Each number is 128 + 32 x the weight over its row's rms, rounded and kept within 0 to 255. Layers, rows and columns count from 0. Numbers have three digits each. The size before them is the row's rms in percent of the matrix's.

# q: layer 12 attention query, 128x128, rms 0.378, rows 11-31,43-63,75-95,107-127, columns 0-127
# k: layer 12 attention key, 32x128, rms 0.371, rows 11-31, columns 0-127
q11 091:185121159067071149168155129120237148096183155129081081116131104139115087145148174098106117085107206133149064165109126113108104194129117119155132079151100154139162093102120172108124054147144119128142127098053136115131132120105122108132090112155115092069157149128131136184141174127147087153143158148104159156163154148147086082164146124122129129109109067148128150126116078152125070156169
q43 098:140120135159110066102121097057163107158075116072130124097116096150165197080104137048121083103124157094149124185110143146067095166116114170074120126078119126115135069149129130106142150121189103146103077163161128126137194204092123175115140130145090130157101119066137111169135107152081106171126141166067123133145153136139095165097158080146128117164152096131104124171181122115092131155152
q75 068:157125178109105148149093161134112091114107103127120133071170147126134105132174145103156130096182089139113206146099165204145071077131111192115121139128057109136205079125157126132137124099117129152095159147131163110113075084148116165162133180174053096106178124136126147107126126097154116113101094121127114199119140114144134195091148151193157072096091112106106076098119102164109102157127
q107 102:137104183106116146121100161123163107112137090155139148126102141135189123120154122097160087124158175080082137181099140152120076126141147156166163132160155164138148145160059110141159110104116169112138133187161102096103119163193125151169165154118108149069190189175104144201133156082089137147107101074127089182133141122083128145151149119130152146145073085170164105140162043132087085143168
k11 103:101123081078151095107119108128196133139133095152135113101085047070182092116135159094105135059137130108136089179132155074092120131091114118138134146163105128135118150139154152099092125181153140114109135130121070105134174190143152153159090111140063144173149118057155142198129111130101119173137064164110165161170113165084094073145126099153155093112108097150176127170127136087180111165160
q12 089:134099069051136131139111165138174082143117115155103088187120070116128114145155157120148140161129069085133126057138088172137091152103116122176185080163089117138122137136128145171151125097148151161151172124134121123109114115181049141096108111091148065131111097135094074142162150153133109078164102133097140126098139117098182019165125135131113133143123122163162070151102164090160169123169
q44 112:159121178104207103151111148167108165124091145141232144100186177112122109072118113123190118170175095159115165145128136096115153131142179132166128156111128124102034174167131105112076123125148101147136114149161126148100141120118116170137121157174149138071064101115126160149110138133102126129123155157078089124141072129151111158138172086121082157177156090146077168175104133104115154079171
q76 095:166123099106174115120119131144122088120202111106093090075119131115113153069091113155094130148158179155141089113143151160081131129152108105154065095195164142169149115196140132117156135120102078104084107142120134155095132065158156176132103125147139137142164131153114124139192171173117169133140155153145157101099085138107110089175216064084134217103110167139169126102124158078114141151102
q108 102:151105161106084117129075112057142161132089160166101110081173145098088099105139139125137089086150144144105177122089127100110089097082113200071089073137119103181085116132100143122161166162105065101151125072084101181070168091139123113132141160108168150119124103133063139106122101118128108116091124140137114079055127150143153114123132137097171140116112100171076105135146048099169111072148
k12 100:083113126091097133038123152122130146122107175196155130124094123175105120122162152177144098089059155141148146157093132117095130086116107146097125117124126083146175093109066062155135126121181110132178086124080113136108150144115135191087135175104204122167157070112118143115125112114139138130080144111141105119120105068198169164118086102128096193128111095111152161134138132061101077086107
q13 114:156087147138170084144112155119114162090089184134169178086236155100132110113132114185178099137139126108170132102143145147118138156134090084120124138142174097093150192129154086147122143158187111134116176044094149165190112126083144115123113070114123120080070140136129083109089155106165151132080179119138072116101105094146053125094097130192134125141146116146119134130121146094104129133088
q45 143:176080122129166082117067157144142032123104110099146097099081108159200180104113108120078103098106167081161105111071170143074140148190117129118111164176145104100175101144126090118123168135097150182161121177135119122097148133108182115166156125134109122131107183074056143160135138094171104110101083068121141154154080111087124127121119124140158161153109154159160150134167124158121091158099
q77 142:133100151092127128119096192174105071167140116111141156109158135175193119115178125097109155110125165066125097182164135143062119108120107171038115149115163085085100067105190136128128151108146127131090133109083108125088164187157150137170142142133071131169139176137102145126097117075132132092145133174072128180143074103103114152085163115125194157138120160112120175161121068160128145135119
q109 123:154169160117199091100056162067125097133050062166055132153119120100195141118116129148078114115123122148104107128120127110114171139139134126178213148133121108130112050158137110136083140187142114087126086165136110079159148158082117068193136140129143113131092105118138122103127151100120165153129093093129071118136111135162130183136121080134169100135078119140139149117183144116109090153076
k13 101:095179160114113131157101128137102112099159186153128194114093199084078079117080141125193102160121046135128098114095169126091171135158137128144103133128109168132197139186132085179132125123134192106152134133129166157103170120132092151132148154134172086105121170131171132118136113127086154095163159110106125130107107127085093161044119127100199132111106122160096097160174185184166141117133
q14 116:152159070112118150119137207173076180095188112139133092130105102104127104099126128119194088192132132197128143101178176134119139101111148148111076158132105179131175142115138136120129105221113178150117114097130164157145147141114151102119148164079148088094153212157152200092190169126133107106120177147124144175117114083134157171117167148131159127105172141134132136182148114140107155116099
q46 097:081131152068088142116088157184146124073117100109137179115159148103145137098108105166184128116084113076110072114100126186101098101136160162072086106144157073129137146094134138133146118144164089101091123135190166165157126109132093123072142158098152137110145179153081178113096190065151105114046101118124156129141118133128140180129165121064154182097156131143150119127139145086146154084061
q78 116:117127191163088122155103141118162127113169189029111176143181054144152119095145115118110153124100130140088152119115173119124097110104153186159111135062090181124151129129148116169208113129143144144092201163143139165080104107111158105111150165170148113144152173128160155154112158069183108103139119144103184111111101109111093107158135075130157136096179144144096117154108111080196126115111
q110 095:159113086113094164143075136171133112123087102133083129161112111120163136147188116161107124120153189122119172146143107159115165148159142172125124130073142121081127126140102129127174149137149166137118121158057134184067120129142155162090169132166125081119174137117071159174094193108064107153132184120126137131159122154203075096098128113093161043148090164121114132125201141145153089139197
k14 095:148142145187118126107087131157160101118134119113112056069185126125137150065040135149113091107119121070162179118232197096162145087188130139080084132158144119127081107144160137143098124130113112128111136119125143125144152171120110145129152144073159118126141136146123115085087116141179093145138072141160120154113168118150168167146144087155122168120134179144042128125160141077095105168178
q15 093:113116108143134160126099112106183081137121160182143150124076082091109154173136153126094169110154112113171123057117105133094148120194118090135121133109078162158142125095190081147099121112155150170163170110155133095082131120165118070190145148119111141129166114182085181114078187095084120074141081078120129075151097144122108097194152072134171071129082115113142150138137129177094102126155
q47 097:072059119172103154084146114061137107135139121076124148164136100056086124125115079203143170150157131143118177122129128163110118144090096156124143151208134132107161098126086130107108185143134121086100133119100129066137093165120116195191167119148075132168129106113115092072123136110125089119106073129090103089131112103051138133083159158128194067136137130162111108138116123177123125157097
q79 098:177121134087252153071122169077101132141094185093113099119159125110096099131097121118194124137097146141114155184125139094139195115098076163119153140129146091109096088169067161128110108094149092142109136139157112129101145097148119129164094124111155151104160099154161169208134161074127104135147123120204171127132086105118132119108140174140130132110101140145125184174141135141124125177045
q111 098:175085095141126185141103122114091122142104155118043145073100117079106143096130155092118084138133168154131141109109174153172146183156174148124104161112145181111144154123093130120121142154043169119176205138138100097097076125174134101181153107119124090108169163157118142129169124104145083097130115136147170127128088151092072083196073108113173087092167166152130111109152121121102145178174
k15 105:120136080141158083130122113116115156110121094155064122080105091131112138104078152169073140116175188119074152086146130133109143151121144095147161080125115090127083130131154140107226111191171116091139105137154105147184115104130121113127068085124124113094155118131117131168084138145128196161197091116190086116084164069113096122092099070147196132117067113112113110176110136091134102151121
q16 101:159121102093172082111116111152120107182115172189134132072140136112177098089097123062159132075151086116194121152153151207147143088199101121139080152122088077150149096182119082125130135100168141158143140155128146159171191138082129169141112124146099163184182128150132156134158147134156158141133095111142181150140059126142108133055131065166099153136114129104125162155110093170135099145122
q48 099:082126063059164118139096119148157141160110134151143135110129133101137119155114136060109139095190133066100074168190084126053109074144139103128161126181108128096121131125172176091142174109144070098154141120144139131117132133119153150091113117102172108147099109135153124112122106163171131137182109122061183124157136141120150199096142121129062175125107170131062171104149098194149161164172
q80 080:114116087122128153179123124144195098188132126119174145145155107144162165166142086152125118108099137137124130186133184060161144123122146146159134159119124167155097164143136157154180117142077174104055116175102105110101206172147075133170066100102139131116127149101180078139150131106145160120122088147093118156119121125176079105195126094143074101136147088115154137129100170207129089062123
q112 092:115085104151071162115164096127058127101191117106133108084137156158182097106138142143068138093131169144101091136223134129133125200156156092136108137133143121092154127122141085193139133153172210112161139118099109131096183122112074127110133111162072105121104128127129135057139149125098134131175144121125178083062141134124124145080153096093146133095170148116067138127131096206095123158099
k16 103:115103215189131119128124122115090150109150160119099106122086118119115111118107139058135113074068161115102071133127125182110154147145131141166069148088155137107150126125178182178093121114117120092097177132163099083195125148110128133141142099126058073116092104098145097119170137110076163100161099103050122181165108192115140105116159122153131091061090149080169141145142133107111094131085
q17 088:121114131162115107089116054076195156146119112128148174077105147107123100099119156122112133133135136160118161041155092131117134138163162099087155123157119084098157158178220132110075127187128125144163060115137132159186149132137172065171121135156112127169155101093114104132070104136104139115148102191041077142098142119125134170166143127137144156151117080074134179107144158099147126134144
q49 108:086091191075126084146125137101131146129123097112182132147143166143181112089049131146076126177080152158117162109179120112149177147125111061098075138102141045188122130133133124117103119157146126132131132115097128153122136110135142138134115128086129163153110076152144124130115131185157112112150093131125053148125143122124210112043100155088102212103141154068122187128152162159115167131116
q81 108:088203135174155129100180148173099127108132189119132125142111195158106095103105122063192081082109141130135126141145071113147107129104090122075102164125095091079172116152150108143140164151134130075114108096141081144115098125131082146130118149089135142094083196062196157109109145149137117132129138091149148143174108086170127101086114166187083082153125117147176095157173134083170149132082
q113 112:084107161112160097105141141156140104173153077080191161131147183105114151065067108103115088191117084159113175153152091156124124108172143141081095152144148104128110103171199141133111080143121158122143163117124126109177133131087129136161156130126105164191167184121152140160082118165119125149157151170186127167182090140140088149100131116166013134163157126155144141139098156126125181138136
k17 101:189144138124118129140158103147067142129118159087101120070118103111118080147204134112074124079127173072159158123094178163078137134166125170141132164094191128168135124156128137112052154107067165167114108178076113155210141153149157134130155150084124135152178172178158092110132098132092127144119117062160139136095112096070122152136137045114126130161143130106090121136155105124132087163139
q18 092:127124075064057140111146151098091137097134129158113106155061139100068142150164125115106142093125144128130130128126178123132088159116125101162111089153112171157142163112090117129125115065162126084187078085081099089066113065139127169113115159154157083131128105114121140137089129126117112135150042138102103091114152127126173141168139103041176133117080038141103119138087124153158083111073
q50 110:171121157070165131141091122186154124110152142105140141131164138144077139102202093104133129111169138057100084102129121154139112155154098083125106077169129136147139156102045085133152109133141164101070093097155149062093112144133127144141068106115123111088174175160101120154145120162150106064120114120128101145084150077151196110151147152098158139106089134152149086164135097188070165082186
q82 081:121088146167115103110116077149100141149114157094087127170150115097084150068146069133190142094193133137132163158142119152185152099178147144088101127077088132105155151115135122146109117094134163111126166098091168179092078114140133119206074058128082147107122108133136126099077163168060126114135140176140126102107155079177128159153095077186142080107133129151145116107186126063140106161140
q114 102:145104109141096119109174134159142163104168145091146045133101100152099127132113101137125114139076052187234081154080123098141105127054135068136106168116142145124134143118133126157148121110112083135114155109157091151083115188139109150059070160172094177127075102104146088126108114130127187146117069111094079085127118126156141101171147145152137086126184122165139152146087091142102133110137
k18 099:131130139182062123079097103090128099141127142104171094169130113158134170138087210200136133143079089169153135100109139080078134180116079091151087082147139158146087150119162140107110075113100067088176121126108145137109108139131151121112098147113132107126059102079170130145164121073134118131140168175156080121062129137120119091121092123073084159142076115125068121113089170158085119088126
q19 099:127109107110188106111157101071141084135135167119093103096107108153162153101135148079107162081143108068135151149115139161084106147092145107095181106151104134105085129046123135146125148153157138153158140068073149100152134118110144041218129104113065091112125140088157132125185093081182124188174158116107148138154175129215119138148106137162145096129122082125146130135101140076123109159153
q51 100:064140143175156118111091141099154133167185064107138131025149109090119119131104209086174181116141138154109172120138161144167133074134130079160145162120108204148113090110148141094150166169098145114130108173155149160121159133095114135098167130108178153138207175196156089185142139140146153096108113130113099129171164150142089142099123140110136094124149082075153121100123149151082143137119
q83 099:098114194104129095118176157164106092132098132146118126119118152185189164115137093116139121186134103112077171142131118148109187129150107133069096097141159108100093132165115071187127095118094189117149147130068105092116180141170144087125170166094131095106152159100108100132096151109099108113076166124092077189105097140050126161102155176158086101160100136145133173100131167076146062112147
q115 111:111131136096139093115100145121097040124158136116144105151148108149152140094122086196135147135117072117133128149102101117038071117141168108112185122217148125098127151096140121109153089101091099183192158171149099184149133141132149097162131114177042115140171118057108096161054101095109149123147114114158100114161178169104143118179084151136156130128119156147134184155149116134117101142137
k19 105:102139140122087214183124140126186175139113093147122162122128121163143157134101159120144171156064158124184139144109120093111127111150190097110068171100109156114082109122190122096146098168146085077114154114141166166176095124161202114058122117119095114136179146110181146151086149161144101092114073137110167142133123129136084142148080119101139102077140139142109109127146148236125140163113
q20 101:102142125157147152106097156116133190131156140149176150092118137088123144173172133129164175159157155140141113133098169109124158108133162118071118228126127118129156050151130094107096084144130110088138059125070165137060156172133145155103101149099114093128134118086105118193148163115096144181100107132130085149176152156203162120196165124154147112108154108095108111115107117174111121131039
q52 103:135154120132149141102053078113127134135127124164106083142084217112090143131185067145126166200112132107180121182115140119098129065098208101092109116071085075172130131135083148097176116132123116119121085113084157142148115131066135157123071108114135142094160122112111140142119076105179082190124099124053150097129152121140181139143166180151172118113135091116164143142108107113135127127152
q84 098:142070127101197113115121153180124116174068134207118103096140193148109133200128156063120142148117183088087160157074125196137133139159098105106049125111149079139123096108131144118080097095125116124160119112129212105116146088128116130177103114125121169142129072089132158141129147174179126142093116170138118131103101152140092114124172119110162193116107093086086129141144146152061132109130
q116 101:112126133157093114133167068152113135135123113172124131117137121181146070150144147144097205065158094217136088137103139113185144116126143107110180135112126117152083207104206142132091097130141101085120148174149144164161037183100148098143132154101154148153107164124120070176114118123139174117125111092100130135118136104187131056116076131147110161114104161127117114140179106143111081073125
k20 098:120145148138086108105120056163142152136168117154129100080161187078129087091168087152167107118131161087133132156115127128131131123122139157149073133104170100176129153098173088132143136136145124123120113084145141125215119108061061140062135130175136143141121122114059070100141124146155080126165055172119103118140158159092131137140042113123147204103126199167138113118145097125099144079145
q21 097:179130144097058087090109140166096141148164131083178112147153179123140070126195107094122180125075171195112166129126114129143098079165113109176082123171127137138091078182139125124127190129154151176132106131123091194072102121142146169071197128143116169151202110087116080102120097100150151112070154123153063112098118103141109165130123101106114123152126125144140114126120101144148136111178
q53 091:176120114104138096100109112137111127062171105105138153164166145104093125154100107193142156139097113241127133104103122132125104133055108116111158148126119111112087158129183121132076129107178147108153147075111146172098122101095139129073085125132147098100110077120146021116058129144082126128080188147174110106132150156104104121120110137130135171107157119132141071189072179098100127137155
q85 102:128122134171195113078134091139082191113129130134096160037140122094123152084102112086156085207133140206145163096181053114135113077176094127114158086164125151100070122159129106118170130172118096146070107124131132198139153107122117089093128107108177100081165088155143137106137162127132118180139163114146147063148105161158139145143078103151114134139124068149127120091130134095112143132104
q117 096:106142118096111119115160091136117169102150090145184119074142131111053152140122114136138076105141146189177120110128111137187144088181050101230122122179082153157116144116129158105118111176148138157172120114133152135143150138177126145131118113121171124058164135126118131140171177158123083135127123115069126083148129159192143048156119097121059137167112161120155131131148159176069085138124
k21 106:173139161064143185156141130196080090073164118127188137085158179149123097122118136165164130151125141147148138104117140139094160131151139144182115184091199181079119086116155147113137160160141105175144124136107146108115140132161154160057166155149164098154096125092095119132088093166097097091150140141121077075125101119149121142064089172135131172125136173096135147155089173173095185069117
q22 098:171149164175128182171144142164099101120117144114157122090083113135171118121079069127119138144134096130157126172113123115129086136084155186113153116091160134114194124118113125149119173097063091156095110135120112152148142116168096117183192136100141202091145102067197147129096066150073103139062159131120126127122113142177096139125126113094104088165101114049127130159164122153210104172127
q54 103:151141148118153082164151072115073106160159109175104119132117099117148163129153108098171100091152095083126132077154096156146153109116080098127085129093133080158124122099145128103118146073186131134128100100083154125167108126171107142180115114136159146154108138184162189079088119167169163162136170175120119143174173143115068107106136154156064148099071047178096191062113118124148159121110
q86 116:106059167166155166166134107115082166106164148062140120130089125135126104151128172127158172109148157151117130182104119159126152139087120100093123103082134127128121119106117177090104174074123136185151188134143102078140154101183179085183095122165101145162122147140130145176178135140166073139191115164102130134093127114083187057111140163185117158138117127094204188142138100119106108147161
q118 097:159132112211137133111125099153111128103131187112117114170105075154092145094148108142138149116116108135136092192077097168158182176131156100156065132098176140144110161099125130192143081125116109100091099164104115160165056167115144075132132088110121140116156068121158078167102197133121132145110148116144096115119199181079109087112103161143113079147115145167144162131084180142140048127127
k22 095:160124123124082129136150061125070133150176124116197156140131072130113082111146116124075148130113176084143122129125213107103136134195095169118162130176114117126124109157107156114081114110165151103084148159118146149093109114118142212113116126148086107091102103075085172127127136150122048161129115103152081117153105119121137149142098153190110044143100097114139168079192158108102089071122
q23 100:091158160224083110076124099115102144111123099124146108084098116157154169088148105153098109140061166101156109168110169128188116123149125157101123113094076073146135089164107110163099144143105165166101073126176111080110041125166105108128120118114139096150115058150140100107136112109139102120101125207146047120129184127152186091152097118158137081114147141109094181131118114087117116149151
q55 104:094178145168027090125069090083131111176093080149100070083144116096100122122159129169085147075157086053142200134113105091176109134217125144130127090107130102111119128095076126134124143128091164173146092151082099144107127132090127103105162119171163156153133146128150161137114147130184119080111143152156144170080059149090135096134124092112102166113115153170146151106116114099153129126136
q87 081:134147126116140095135109123100113110117142096140166069086158099098094113090149101096175144115094105088133008180122142079148168136134119190113145157140117158156135091130099110109160138161118117137112131102112109112089136104103162136150108108172145191124095040064111156110152154156105081062106098130201151166161131157092166118157097156033131146076108125136146157148100110157150087121149
q119 083:159073091124123108196161124132143099136110171140177125107101115126112097160132098135072140123120072153166178111092160194114110088106138064126136117099122226119133068200103159149129155085164184118156115060217124122129141094111115155104077128123105082080098066152122159123182106187133125105152135106124143142105132189128098130108138087081111141125113116157079128122107143133092130142121
k23 098:136196077146149122101127154115152118195088152148121210106101130124133178121146096108126121129103131181131176108129114077188112111136118114129145093115119192115114065132122163110125182143126161182106133163059146152146081102067174143167132113137136172146210191059131163140104070152150113175164097131098100135133130152157095183169096102145131133130076128091136107181125130142110138116078
q24 109:167120097147107164184203109108080166136085128159092178155123111191146106159123081148136120114146173085171126122132174089124124159123161119132149119129091175124170199168114119154119064155089135045135149126161155137142076093118100151170113069118139072064104120176098127138137130159144081131122128122101107135147172108113166094150123141138173094144168058115101164147175151101107135110053
q56 118:155144111136129097157168092075117170101067143056155107140145171148125114103060120076149097143076119122155135141172115098156176110129180173225120103068067166134104110127149090089135123103112092091120121086143122144116145102137127124080083139141117098096081101102133149080116089122112169143145135154139145162134163119156131163048148126102023141163108106136088148136117119072117158101151
q88 085:124152150147138103139132101097097096088081135124138096097159141141159106119088151033140097115137123151168127114177111157146105145201131135161111131132100130099164162139136136107122161137119140143133131180080122138177125153110144156092169090058104150143164130125106192143134210120145177096131095120122165093152181138084083168153082117201080167139117080173101177178131123076160047155105
q120 135:151136120086133159177161134133133189089133163167132156122154141123110115134118153190111150166161085147161132144161163122143154119085120145135064063086067153129152133123107215134056149109169147063096133106124187155156102091090098133149127069161129078113107128205138146118121135117153141139164165129087166068152169098155112086082144134144106118171151122115098156113095131094127190093064
k24 097:152156087144135118105143156102186155132200131119082099133102090189117080144104157088131151126149130092099058139174133132078141148160108060122195110099054137144154180110180102128165113119138113093070122112134139136140077132114121073130104166092063138120155154090129114078126137115123111103137144187129140148114151075122142096047113088119102070132109110079101128119115141151205113173096
q25 092:099073123128133069149128129146117161061078136107106135103092165166154135218116114082093164108166138164136127117206133152132201123114156089160146119085153153117098112184169129102113117139130173119113163105154113184161131170132126090101161156097132122110127147158140121106087081129136196151130103133105074079061144150143149157083133154132108155205102113112052098132128118110175090178117
q57 102:096106208123094148109110088102073118144127164132155092198110118117122142150120119122171067161167147084139113145117134147149140157117105084153131084115184123099120076075117139135131079165168148129180148136138106099106153152066151117128149149146119118150121084038135074128090126107114153092070097148088157090117140151138138186087176077162048124122115094094117067146057117124143083108129
q89 101:193107057134199060134106107120152143171077120149136055103189123100075163157149169156163093180186083138180137167055097076153119177123099117155151094094154169116147118134086108096108124120136107101123166125120166097160124139095115139167133140125208135124133109105136121167120149160133130156144126161102107187146151132133137109130128141111056079093138126166084160170127061135114126139114
q121 101:071125158098131105183124140128128132083163124180168052118081114153154091123064111162199141156121134167101020091123129144149069102118086083131115113148097119160109158143067155143133138117113119153119092102130140183122173112076122141112140159084165103090151170075114109117217099153134152156132151080127137119148107144151137116153149178114103176097132166109126154103163141089057147136118
k25 122:115114186154119173082140211126133071096189178140081211101109130171145113110114127106184178136130161135153087160139115143171154117125125125098163114150156106101152110155132099118121165092089159160140097148115161110100165120164119119138115137099098160213163142121136157110135150123095119129138102107092185132142090118089116136170187184133124210093074113122131140105142204094137054146118
q26 090:076137119154098130109199147140121153167175108127149103121113074129119174119131154096139141119135146183164111157130134103170151158046179148110079156156099125168116087133116134134177102158124150104107135079083119100143167126141145141119119114190120154150149093174180166105094127071114123089096122155088086129169190136128119065168091103054114139192159171132139151154160219151148178139149
q58 105:098098139106154142136110166100095156145134103135165107168084124158167152100128118094106079139159133084112121160124090096135132188062188110083155126078125111086060158103100130153147134159055093135170152116130143134119118084111149128177132104189140082093127051120136093099124125097119209106061120098177132058120169094117196135124116150180141142115152108128117151101106106081171188134137
q90 095:079133138070109173142123124127099065176136124107154110095126086162129115089151117116171081160123140076132173078102093182118150121080177111102190123127159084110146177089106096107160101122108141079111149103077161120126065107147125120202106144110107097168205123166075208098087166108100154108118146114117114098131123157047143161152106139149116103111133111142107132141082157143186134095158
q122 105:100141207136155128103125164086112104177112134139114136126123149104181134146152137087124088185150155134125149105200080167090093097110058119105115095123116128094045122073176135097108075132085088158152076102127142125125156076113142134117149158109179115142137137171129162058154146124121084134099144148126098202107100094107077127108146124082157155107153116167120128166108094074175191070115
k26 090:124192122139113132109137092136158148122147097124139168151129146119149124114102061160122096070172150085091158123092126149162127122089081096065149118072143081128158134069095162133090122124130144139160104088119136168132082159132110174135149120145188121117157106114097118084153128103134136107099068125160083149138075077177153076125116120135172087085139169073129138049106140184076159073213
q27 103:147086131113159110142102077165151132148098149140174136126067067117117226113170115117116154111112188132115123109051154164148108131148157139161066114115147110151074119123128124153184111113169165102097119189110186115101145140120120202194114088104074123098101206103107129126176090159120148149117156132167178147144153114218131084168090120144140125081139117138145137106141154133095101139125
q59 098:091120115128120082107108153147136088093095135153156115182160072142144150105077058128056117148148140139151145129105101183132102096098190128108114119113146146178097113056130114139115123107179110149168071128168177143095120153042098171145147180117146146083142086125157147083139156126022124132119131078142111127148131102158161105178192115157134189132117096117100157117120140159119145093075
q91 087:105168126108150131155097069186097133152128080109168180203157140118155154081112056148081133171150124121113145173095162139151074146135134157148141083144102116148107070133144106125094143086166110150136139143177087073121127106123122168147146167132096141167174175156101213125147105070151133121179096089059189156161090131081154087153107105127135119104159150176168139152114163127120155086113
q123 095:172164076104094168106093076128169145164090154106131154172152124116164155161176092176129110131135138112110128127059126157163102134105156087064191115118106153159118096108096139131147097120144196111156083153088138089084161099128127170134126146132107147064135123129127146150148167115130118148117141100130157145134123130230157090177068135112165071098160125187064130108145153136162096216117
k27 093:092151091133136175123178126138148102088126107133142082091131098123099083127135150151140133158160072140097151062061087144091104145119146131156138127122137138153104117135180144107105123103153116122089064072110156096108083096147091144178139129167080052147114097141148175103169173146093130149048102155178104126116163069126058109156155108137159127194029119126186109121115154107105134114120
q28 113:093080103139123111089083154098066105093133139055113151186122171107144094151120139084153136172124126112067152109192152099112146153120138128124164164140159095136099139175165146142118167065115166153142142192082161130156092170110124086105139114092123123142097160080115038137081174092070123135146151093130070149089127095116194153089086136104163150107161160099100187129122133162134093147118
q60 090:164100113143084116159078100120087137078093176122117120142076149156106135136174094119130181083138111125137118167164139185057138145105089147112137072122065083147160105104130140109092139140103110176129156138075086135176161113119079099123108135141121150150134144099134081118057129077139151080145126079101104140160072103124131143167107100087222158105103174105142183131123078207129142154099
q92 067:129121155186116144142143095112083080096100141085136119145154130151163177163131104129118164107167136072129117141172183189093111131130131142086119182065091134146126080121129152147127150109101162108070110167115167083104149147109189143171153138099055131159121158088100198130117151069171124114068104070120152135128090064100146123079103091130092131067103104165094108164134130110104085184098
q124 087:108147190134185076146109154129080082129079138081117138228109130085131156153106110115195108144157112128095192144093137103144186115123099119079111157128202159146133200086147116140112150157130130153078178152079120144158140134145070144136147112096130127140117139123130051102109115071101081169144146074179134157094091086114160154121182171121139166115144139106154176141101142141165126131111
k28 095:100113167233098136110060166146100097136131132124124120139161117079118173174186097128113151113124139117137103168158140130181167106101153157146174185126197130118122149095124116158128117154077144164145133143107112125083153213077114139176075068109102171147099122119122097119074092114080169144119153136146137112172099192154106173151099127148231113128102141112106156142129112131155116161120
q29 117:155147114074125119182157149096152156094144156094158141145143116100168144134113146215146130118148102139142172143194169126158157121080071103120107066113121179136156187176049142179135112117181123136125147111151208161082116109058114112119142095111169130163110153177105118118112152171167149144088181160162115058125143084151116130139139129151133130127184102154061116164136140080150158106127
q61 105:203105131173118136107114115133114194135125144104157144174153114153143118101118147179111114169082125145122069144158092100153191124115147098116106141094143145096148164113074122162072106133158188138205191109139200142146129113127105108160177098146149108114105169176100117116100087144166140113133144115116078135091133153114118114106103147161099087155207087116040161109140121174139095048099
q93 109:128180111097141178104175115160122174156184148114140113131198150119065169122103173149163099145139102169140127105134125076124150122106109149151136097097130137120061210123158147083174067164166125064096137105135165112072152119138105061125073085140138141153082099132153109128127111191100165118144126134163175098136180078159146115126129118109092065152158141148101043083135149101142135134119
q125 105:140134107153047141102176118136173173142143187072133083135102075130125163098121155146154099120069072160156090072084178056148100117130127124138078093146089177106150219145164196122163090162142099155085146141120129209165138114168123155128129091102097145105096150189136128130088151116156116152091144179158115088092152101137116115153137145094117136106171119159154153116128114151133090134137
k29 104:170155090071130187074205099119113147160105123095173063149128146175093055197132084161102053142119138107111104106170059123163194148130169107096126106145142090096147134092092107157112104155138141126141108139149177168201119112153092129122110067177138101129131124096130132142111173124121120134099116141130101115112172114177133147115120152148084126146164074113129165047141136146080140118117
q30 106:135123093063123143132129070116094194114149134112092136152138146087140088141148151112112137090151122071122136150051110091142130144073109173160120106145129118119103187198091185112166152149143116156166113051148129072167148113181136161096142128131151147125027070147097096097120161117172121142100158139087107145091138101113157144144109177147144077196188147129155161124106135139140144086086
q62 100:132180112143138156139094186133165117076088100133180122188123119125126147145138130118137061096100110169134081091117053160109113156150102112211138205148101126133164173141082133127072112091131111100143133135117128127109134106104133128139122198116090152178123184036150148136178129135137124147107111059132165118155139165135193122146190121174169081180122103104178127126083153148156140139142
q94 089:178072158131099131135093058064128137102141173143126181120146102163123171132154136138087069088139159102146151096114166157104161163115184138094141129133112147190136098112174134152141099112079123103137122082143081074141061110090065094172066111130129180198110156109119148119142140181148100144104166174102092185149144128150130163150126116130119105177152136162162148136155082113202087114153
q126 097:144120119129076173151164116097111182141163117162180142156125155141087103128103113103072171138207205101105103028100121150135064158163121158155144147139081092126155114133094123086127123108143129128132107108114144115215129127165122119131135101077148167099150165097151143153134108123099142154103116110124119149074174140100143125117132136144132071060127098191135089059165097127173051154135
k30 101:157135099123108126108125128168092173125140094126116061095160194137087138120131135165108159093087166150140146150116085054079121143112087120204162134149123144112155117030131152180105087140159133161075090088107133111138096140175065127064079122108133166120113114113147099111142103095148134119200160112088118120108141160160197175138127166142125174104126181080093120121073088161120145127138
q31 099:135057147116089114135122136135151096153102140098126163076086095120132124165147141127106189106088117174153077145148117158131075210180144088150138122143092126101143092119145157144105177126135181130132119145123105189096115142104155140140157095134079159155096192111136154140114133090039116151073073075086126106146131156145101100155087086157182059132100173095104149146163141087095103175178
q63 084:149149134121126114149162160197093126121167137139185148157207203150164113108152120150138156176074138164163156058113133139095118131107170124125092222166170121153126152153123103132134131114165120168127166078099128145133144113088142100140122166114076146084156124093064103120114157112158140117112143085151152177134133172134116134041128197142157182144126130147208137125191091155117115132123
q95 079:124155130186167129122071115088147191171127145158111213140138161132225124138103173142111117147092169125140161132125106099085165148117140146152155083147163140073068142172138089048115170079126137108151122120175112174135154140125128153137181164114143125138153142108116105154113191132067131136188119097086130098081099172100109078130097077095126085104126072137150119167085120163108112121147
q127 090:173083122153068194153127133135117166135119181137100143136200121108111098090179116067119105122164133107205119112099074138076143150144147068115148090142099069107122114139175116139152115063132157140135133171112137126103138122180175171157150128115074126092162138087152198135106124110148109171123127178111155138104132117104111130172134100073137118114099159173173108175124070226113109145110
k31 103:088126109161142097130119123064115104159150154152107074080141106115068107150075161123119157160162123138156135123130155113110098129143134109054119172133084078109180090171173132109134139165116159159146138150084046130104108145126168122137130078101076164180138165160120117201164100150113175078191105164128105141116107149149130128141114124136196099098148175171205148149166058135163131163109